{"head_dim": 64, "positions": "rope", "init_std_qkv": 0.0625}
Each number is 500 + 50 x the weight over its row's rms, rounded and kept within 0 to 999. Layers, rows and columns count from 0. Numbers have three digits each. The size before them is the row's rms in percent of the matrix's.

# layer 3 attention output (transposed), 448x448, rms 0.161, rows 22-25,86-88,150-152,214-216,277-280,341-344,405-408, columns 0-223
096:587459458523530575530528508566492529583522551576479495481504443577547486470512524691531556462546501396498533571528520451489437526421589449524561594509508487554463483503485527527479403524424441493559427467477468379498433555423524458553471508584538457472499514447520495427484464514456546509472520442489480453435479561461550484429480507516599547560511526411485542515489522609520417363526540506533527562508417463486470510483461469462569594472536498461389442512557443584571430619475484562564582541496453444551522473469475589475536467552528559525515560525521421400465439506470491463622519557541535455516406529489519458459473450601472500439466539528494454586527450401520492434493
104:558541464584520475532449449496551461572489552542533454530570494537464364570626448474548514520543452473431524547425488381578470478472511480449503525514508464550488514500506587501513476485524532536504506505496543401552504474433528503546419555537481423498483533542455579359405525545470532377449417467528516488495517536532392521490509592530418527492516548467433551410527522554564508514513448530480506454451426501468484561566531508529545614479518556503506531516572506540493542497561500522518527597463402517520620574512535614450611551420491534534485506540618510520492574493484569502459444524540464491428597519529515496477513536494477505519396498534324511630459508499423485567444
100:470484493492418488489586460531549396461536557516476543447526427534532572432569380524480530495536541486471572520478574535467521448463561452575562659604519481501535455552512503495521591451513526424462588450526490527605476512549415515498451533476492533497494462581463507393458414449545537443463418469491439544515491513505490505526493566504540513511443615484443525513442477564534495453513500494423531515479539451491604547512543481404537478533604483475545617436535406504537574547595444496553429570465456465517477562521570504459572507484466547455486445439470520467455572565511552492453501534502462542501464504513545492542485493512391502390396544496560432555537489550345500498524
095:507520488481537491485517508540577540496493562498460488572482435516518469527431434498409618530488491453506550418498501449436385531591396541486497554562497469541584588458403568447551526414600524530498495527566524563416630531421471367565542529508481398528505470477529476455488451520539471492438462556551474463504398485515492510480405580551496539514474536460568560502549433478483510514520526441479451570503498477481522496531524535533597468533581521463513579438480514516469523475524491510556470415457518466435484483433510493456440419556578423511442456483469573547403507472543618430452458513484464389481552480523472524468474443351466414548478551484475576569527569534497506417622
088:410417460572531449476479459457440492469555463510492559505468438557496567418500498450558480462427501568513498488536526458473558560548379526491524546523412514450523462470495407574385516524473565522469559529542507552492540481453448528589491498432486531423529425511435555479531548414449544434543433493553496505495571514507502498605415434530418543475490537448482559559580504484512519485576476526543494506535483459534491446576495471515447461504492524537492539527503558438485507494531537486495585481528558469539573554472576551458481501550483567456503498483488462513503535493487595447397470480473566344490399516504447547415498491470446508420547497516471525519586528449504515558522
091:519541476529501536571449478484518441552457557391531475402565617443549504460415463528447604572431539447519556513487487589435456520469420432427519516504565474594465469587507390531500486461434460519448460425531573508506485530386436419403494476542510466476472500539487538492510555456558611486558424539491494622449537563431479539540457458441450471401368579509431482470486479516539464524504551524448473556450572550504438528454511525513434524575568459524520515476481513476425519471516441520471410459519428492493543486464510519562529519495527430496487392464501476599520494505580518532485457480475531557421478517440401442474428449536581454426500613563507548504429421439565428464505
095:583487449570513552528521454368483549570545411533583589399552493593494508470494474471557485469517423577642437541527511490587481459601420566587493483489564452467493536509494482452539472463507500527544517524450602541408463569489414512489449525451469475470566476453452463467454562523472479600491495549444490506550455529445439549504528398518507558468495522430478428548435456544568451425429505489445519442528471394476442603508518459486550485605528465514538567475445553492481521449574462421495503509451572512374478522602545499484494550466525577490539494383590469504427556452555434473550455550445504493458448458428526415480458541495454509515521544567532580492488466505530408531522
099:505539558500483523518452409507428535448534461552441530559523520460533548403501497455494508485531506555448552489472427447548466560514540515459320502507523443506521508456556515406469510464534472535430487515553466543538458519456474509466477517525550530549534469553491626492481554563460549443481562467535411363566560442520491446470574472471496460496531517571591558478490500575557406590459535488392519589439514570577484518529608575543527570552459518465498623498568478543531537488540486470541529463511426511550464561537451579539509586407451457479528548540475504448490472381517520457485502493527465605518549497440487519551517479459589486457535510506432469565501497497510491475461
104:487432553457472462530402531470555535425521533576493559569412448483432575525544530665611426580512557548444526460533446537530483526538584544588572457446555495543525555424514386494520503501479543491641564562431424497614475537480564598565498476506476486559535468530472441504554551518425423508403518493483430478518453569511552461511461629543533558512580486498509420504467516538463483564507533526570472445570549464543530462601426566524545483465423462534507463495447430455542530503536572503513585514510518475418493473524513486543531496581497441510391590565520475411503466528423482495405523479531450548522528488595596493483506517464459529459454439524453456423519587525469503511506
105:575365520414491575502504565552465541532441558506404478483434502494487411494445473601499503491514535503466533522553472462521500572504427446531455527514389439530482589495485576534510453481414490518479449484619430529409639492539518550566485458572464497530450516546482397607432424468533471536487544517502568499495513486541529456467519511516475533580526406537479454541504455444521562455622483589487606450546424558471534491516494461525488502442335547531503439494580623497406462485491495538535499442519514508502518470384585513564506491533469548511522489532472426547467415573401489425516488422549501535496561457493445458463510424511521587506560476520513453484528465604529493533481
095:477507481457477482424565492427475427494441477457509455564515591382501504483546519621497488492564489527509480494477450565485457497526464501517454520406546598581384472472445511507656566508425497569549567462485485460510523532548514536459424541522444514525520520584412480541509444480485394412541488525442572498510462525510493424542467547552518415459532452528567541511490499404484582538539429552433563542511473499450510476448436535576449502510459551538579453528464556566448551603474517584469456561527521405510555431464466492538486515548533536562457491515520456527485464485422511503566447532508424466443463446495496508499462535442601459506377572536484467460455390504607500505406
096:488447463477502531537625450596431415477563526549492543502445513479576475570566567547426647455516563599439503418526496424409532497453535429422507444519470560473530497494556518529480518519500514406453546485558480547455537497512496405444578506465464480364562585499522485561491514568537465665544495545525524450542457481512536468478475501472507496538460529434599468580483493537443482465487425467488482563566595429426560523532516470458564513420519520550442421425536463480528487413459430480457512539539583530418521467520466585564490504570514573475484507574484471381447515616529448448523519488559585526539506581493457572483471589440463511522525549455515524473542547514494469451560
103:462579455547479455471489475467482530462479499588478468614518552400545507477542512480455566427519463528513454557529445448439433519454489476476449436495532589503485382500510521535573547536508424549535523532499493371471489468535594437422470464546440517455489598533470490407435420435510499384484606471530524500581476496476460485471474458627571424482545462487475483468579555477517557461503512575527553492453433558455489456588470543548430468586554624456537476459543424448626574447463458508498479520546479485543483466479445542523402528485615425520519468527467448436563538480538590528522463549457534515461463591481494460544508577508505467584603579527531465492468570439558507571494
118:431394511517506553564605472464449620523490515416502518455567554458564403435478488441404549439528544598456548553550449484516495573469570409452434475531446480576466604473360466413557553400471468477485473511419453498624582551579459496548530492551506504460529531463582506470465487507527543515462607562540576417486607520493535540384463515496421540450552450559563467439383508508523423528435481479506552404479499477566558507488496470556557518514507513433466533461475491449533517557523528636465538456461529505511521484486475560571416510452522548498569512562506455538484515475575466551527457583518494486457558459481512470594467469490598501544534526483526538487550483479463507490571
117:462515519409498479522454590509470599403462449433518548475524451563428456577433389459433515555458495479421483493553492569570524414500663518451573407554473487580530546529509522461511479507505410523476456548438464482476573538501476535429509448459476471441528527518517455486498433649573530434531510562587446561500540518474458521434460554443431491448532417652426431469459444455516504483479531470549454400474512492474487446526462450502520445456464538424540562568397629486459461402495486518451512527485476531502400425476430412608484509467571394407560394466534512611556560476553441499488432499547525429472463514488534495582508539530456562573429525517566525482463565561468503539607
105:502439522480485569409496482496499555489455587468553516497500508513553499542444535476496381469521451536489415553469543493528515496474574500462428496545526556505426537558474452512470487531551477502525499564493604515398503394555451530535461450516542575570493468472544506560490450502530545569611520502457416532496445471448520517593527425434533461426475536481592538508455498358497510457448583477583472448492500455432486451448447470450397452477545508406471450476511476550557473517463576436476471434456594561466407461507478449521434465489531510506591557478523532504514479469459503456548516512479441474488392498544456611484476485454580490552465417499559478530496534456567540453499
112:482544553492607468519419587644514489588484480513505562532566494541437431576466540515509514542531453539483486383488520557466516501522460558421544465448447534504482543452468561512485466495521564511455443461515526565461468533546530504484467573526614453412522501483531548513522453486468401511501479404538520540452522466464460435560485458441498454493558415537510472573597535492417542584482544408542484505551536434513474486523433502515523512499452496574498400488486558495529470565388555506462455539503470434640517413533501502470606500525470524559445701536515490569498464541507419516485600431454553506584435411497475546439539498425588446495507459447495532488496549481507475458451
094:505484528501493514477530456492463466522505471522485573542577463469431596529513450494593490589535509532535538557480516511432540620529448523408520461522543493523560550475414442613566476507489487531513494503615494393425453492512533366541484463525476533582512510492588442454589478548533367433496542505490460482471536492479471465434484527597493455457579468542567455458518536511421579495562403513469458510488433499493501504556556466499525503503463506455486478364494529395521478475444538480517555496442517481524489470463467453510515482512465489462553471492550443584565443513431500457468447487536426505548493452497488551504422434597465426507417464427508557478450438530491511526435
101:517494470514558424553573549525508576549431434424575412481524548574501511571511550430540513528488469391479423398466529461485469460482404512473499550502542460470444532513393556490507455432541542447460478564525511487426435534514596557573482531524568508501432549436606433561447590473527469507495549550395500482418547522491492502556511473430387498506382499456409524461460506477444458536531586551488398518490575544488490517412470417417558497467501459522535515468495451551466449503471407465547494556513487578517463591493496473439631536521440539520464554441462417438531481498489482548407465520392492541579620510491445539468536566445560483537567516541553585383534562496466496438472
095:552537489543387497509527494484576464554523502414497419479468462485520508420495470545511548446507447464570504405495599466520512549537509549560430504498462471442487478390573458437508436587451502620575534519481470461548552540526420542516563523561529474528475468538550455480479518560505447470464598542495509445548505504504441540536559507469537544519579502545445501495436606515501501538446529511463532474424458500443518427377569542567461456493454482590536462594523501508451469489473422595446506554456469554492490514511416469413541523465544606609496562453480499514517546390519538548508462400546524558589473502494483384427530458539473500571475448409575510506464420564424543521538
100:560537547520521509566482517435402502489479596487500421515442505485490597547419485501469441499457537485505591540436460491536521526503478387501557575501507586435530542537597473496437446508567501528496501532429483408482555491506574456380609380488575533575553487531540460551594527502485406524521402563498573500488422531568509479494519575513497535453472480473511559521410598512520564551492474495558400524510488462514512478537599546497419455501541492500473503477583512550499536547414533584460510546494503484506432519459444466436486452470590485542468526526510524561518454545501512519453495505502518437439537501502541499504606506523526534546428445443437458505465518491547509508435
092:443553562452597553496409458506532561469476478391439542548520550498501557621537485500511495525563583521497535590456529524582499484526467521503528487467575608493390476527571515510396487502400475550645546565612547528448424480565521517437510417496407515476466519459549418589485534512477539405488505523465505527477536502551548574524475480526457476467528506429476589454550495536563488496446454492451470495474535488595605530464522407478412432465542507446478493568486497441596557478469523519522437601501501465485479557478491391508470533380543413563537527524566476615500519492526566434515492532507537459410418545598527529478513468465531567511436505457544515456493491594492520564470
089:559459501468443378433495583534604491438496525534474509501476569533635446575558582457532438461554525446487479528474508496512554528577530539528442436564555475469470375456516541412479578467506527504508487496469525596543462463546530550459503489496469491526515452499472537440427501445438432551451530472508505451522455487546504593420516511477477625513500514494501467433470528470580587520450500546405529542464517542395501630506448569480504509483574459499559534486407479413446484500564545443542458505415470546502385501475495447449527467477449447551520472636414491579493535538551427508526498464456522547461508543521591465589543505535464444452536417474479537450483499472517509529471
103:446532553423491518501456460535498524507460431509492480568424490502396577546425502514502587501578528477452503463533437561468498491577492530569534516408436475518583472533619509479538370519528487498515472526429427595431515432647538475520530517482459562436473513373603458569535474475497452513412585439455458540526464488482485463456471470512566488533476468507511461455531488538490586444489434354551579499473488485513536432504501479575466429474463447465535492517533534502467396524506550533478483482496521487538507541484500425563511471476402447457470446487452499505459412451470468481534574527450470505571551415396554486496555458475473585545615522457503529443557521527497477516475
103:488473528474499532432448547565494491466432469486520496505512567525544536466406566457566481456516523493494575438522497490484503463506547527409501557454508476495430520428489490507413464528473560498492500467540385473482562373462556436474492492465518503504519561527507513597504572556495512583463487406480543503490504531587531448483494559513500534439491437559570554452447485428450555578425436496595472542480562499537552465453480469504475538333448475458459457543444547534433450491446536535508511468547477565535520537509414425612512511472469388494507474567497527476487335395489470581571536495534473523534573429518539592416596450456499634475452426388493553558507483470564485489515
# layer 3 attention value, 64x448, rms 0.125, rows 22-25, columns 0-223
101:431523511484425511433473496444601488513459507483544623535525531482445506558461387426480516525531473585544541617487472504462448443534556541510528439548472487415570533582516527481583556480536542523529566498585533439528573461529549487480511593484449519466550592542533522527464468485568459533467499554455490573437473436478522473565497463552405468614456520552536522524464481487502619567522408480489447473623501522497527489489517553531516455593587456499585385516484519422485466472441424418533573365451485499564578473574502451659434417499518433536466441496429515486504506547543506540445397464474412553440563442488485466557500480498582554520489607496583559520462496585549499521494
097:502552489413424520455485433538450481402474553601467485409487496434441534477469523466488503539488476526462544370512567551457565483515447563423467474547420471529470487451473465502506511490519431506476471482590531571512529493491656645514576481521460523539507508495521425580573402497424493488628594483483518512558542458542486474422494481424552483473477505537499495591452537474488519434479467430452449525471510505560555545452456477448609349477437444463501500548435449492475579497504447472568502354497626529474389480497532578478488490538509514553538505403456434550473471544507514509538403558437539487585521533474548436592495488536546506500509501505573421505612463478544538529535
104:493457495459539498555498470497501465526550475584525416564395567409441410562504514445409499530468524425490526379464516554493488512480433463485497520497542523607565579432450445551460400519509566494423453472556645481422484494452434496587453475511556361570513419475538563526496530510450612494503605519482439442545514528542547568433538575513578528513550504564415552473576542462490462542533470459495507498584393601485492526466517470508563573514505506528518478580550365444533496582489528574479592416446515521495491409525495505549422460495526479498543454573446522597575499458407516536533496576533486480572548511528487496494472462582497514506559554471454431584479540576512588536488
099:535523554394417507472395548538503373449539462414568509429555515572515492443415452582467546487616503494528451470466532629536542481423549458550464441570469613470543471476554519536503443504516415483484597509479558555578407512421567583484487451595585485514426467566560503459471494484519533489534575540489521534494520498578520493478531485462580489528481429522462470502502594565417426445527449383569440513478429560472510451442448458427396538570429472521473556407532563510473488563421481512558545517573567470486575486524472481551518447508469440498512565477465461537538502472521468469494441488461487488448466452493584509590576418594560495449481499472473471439413448509574451542450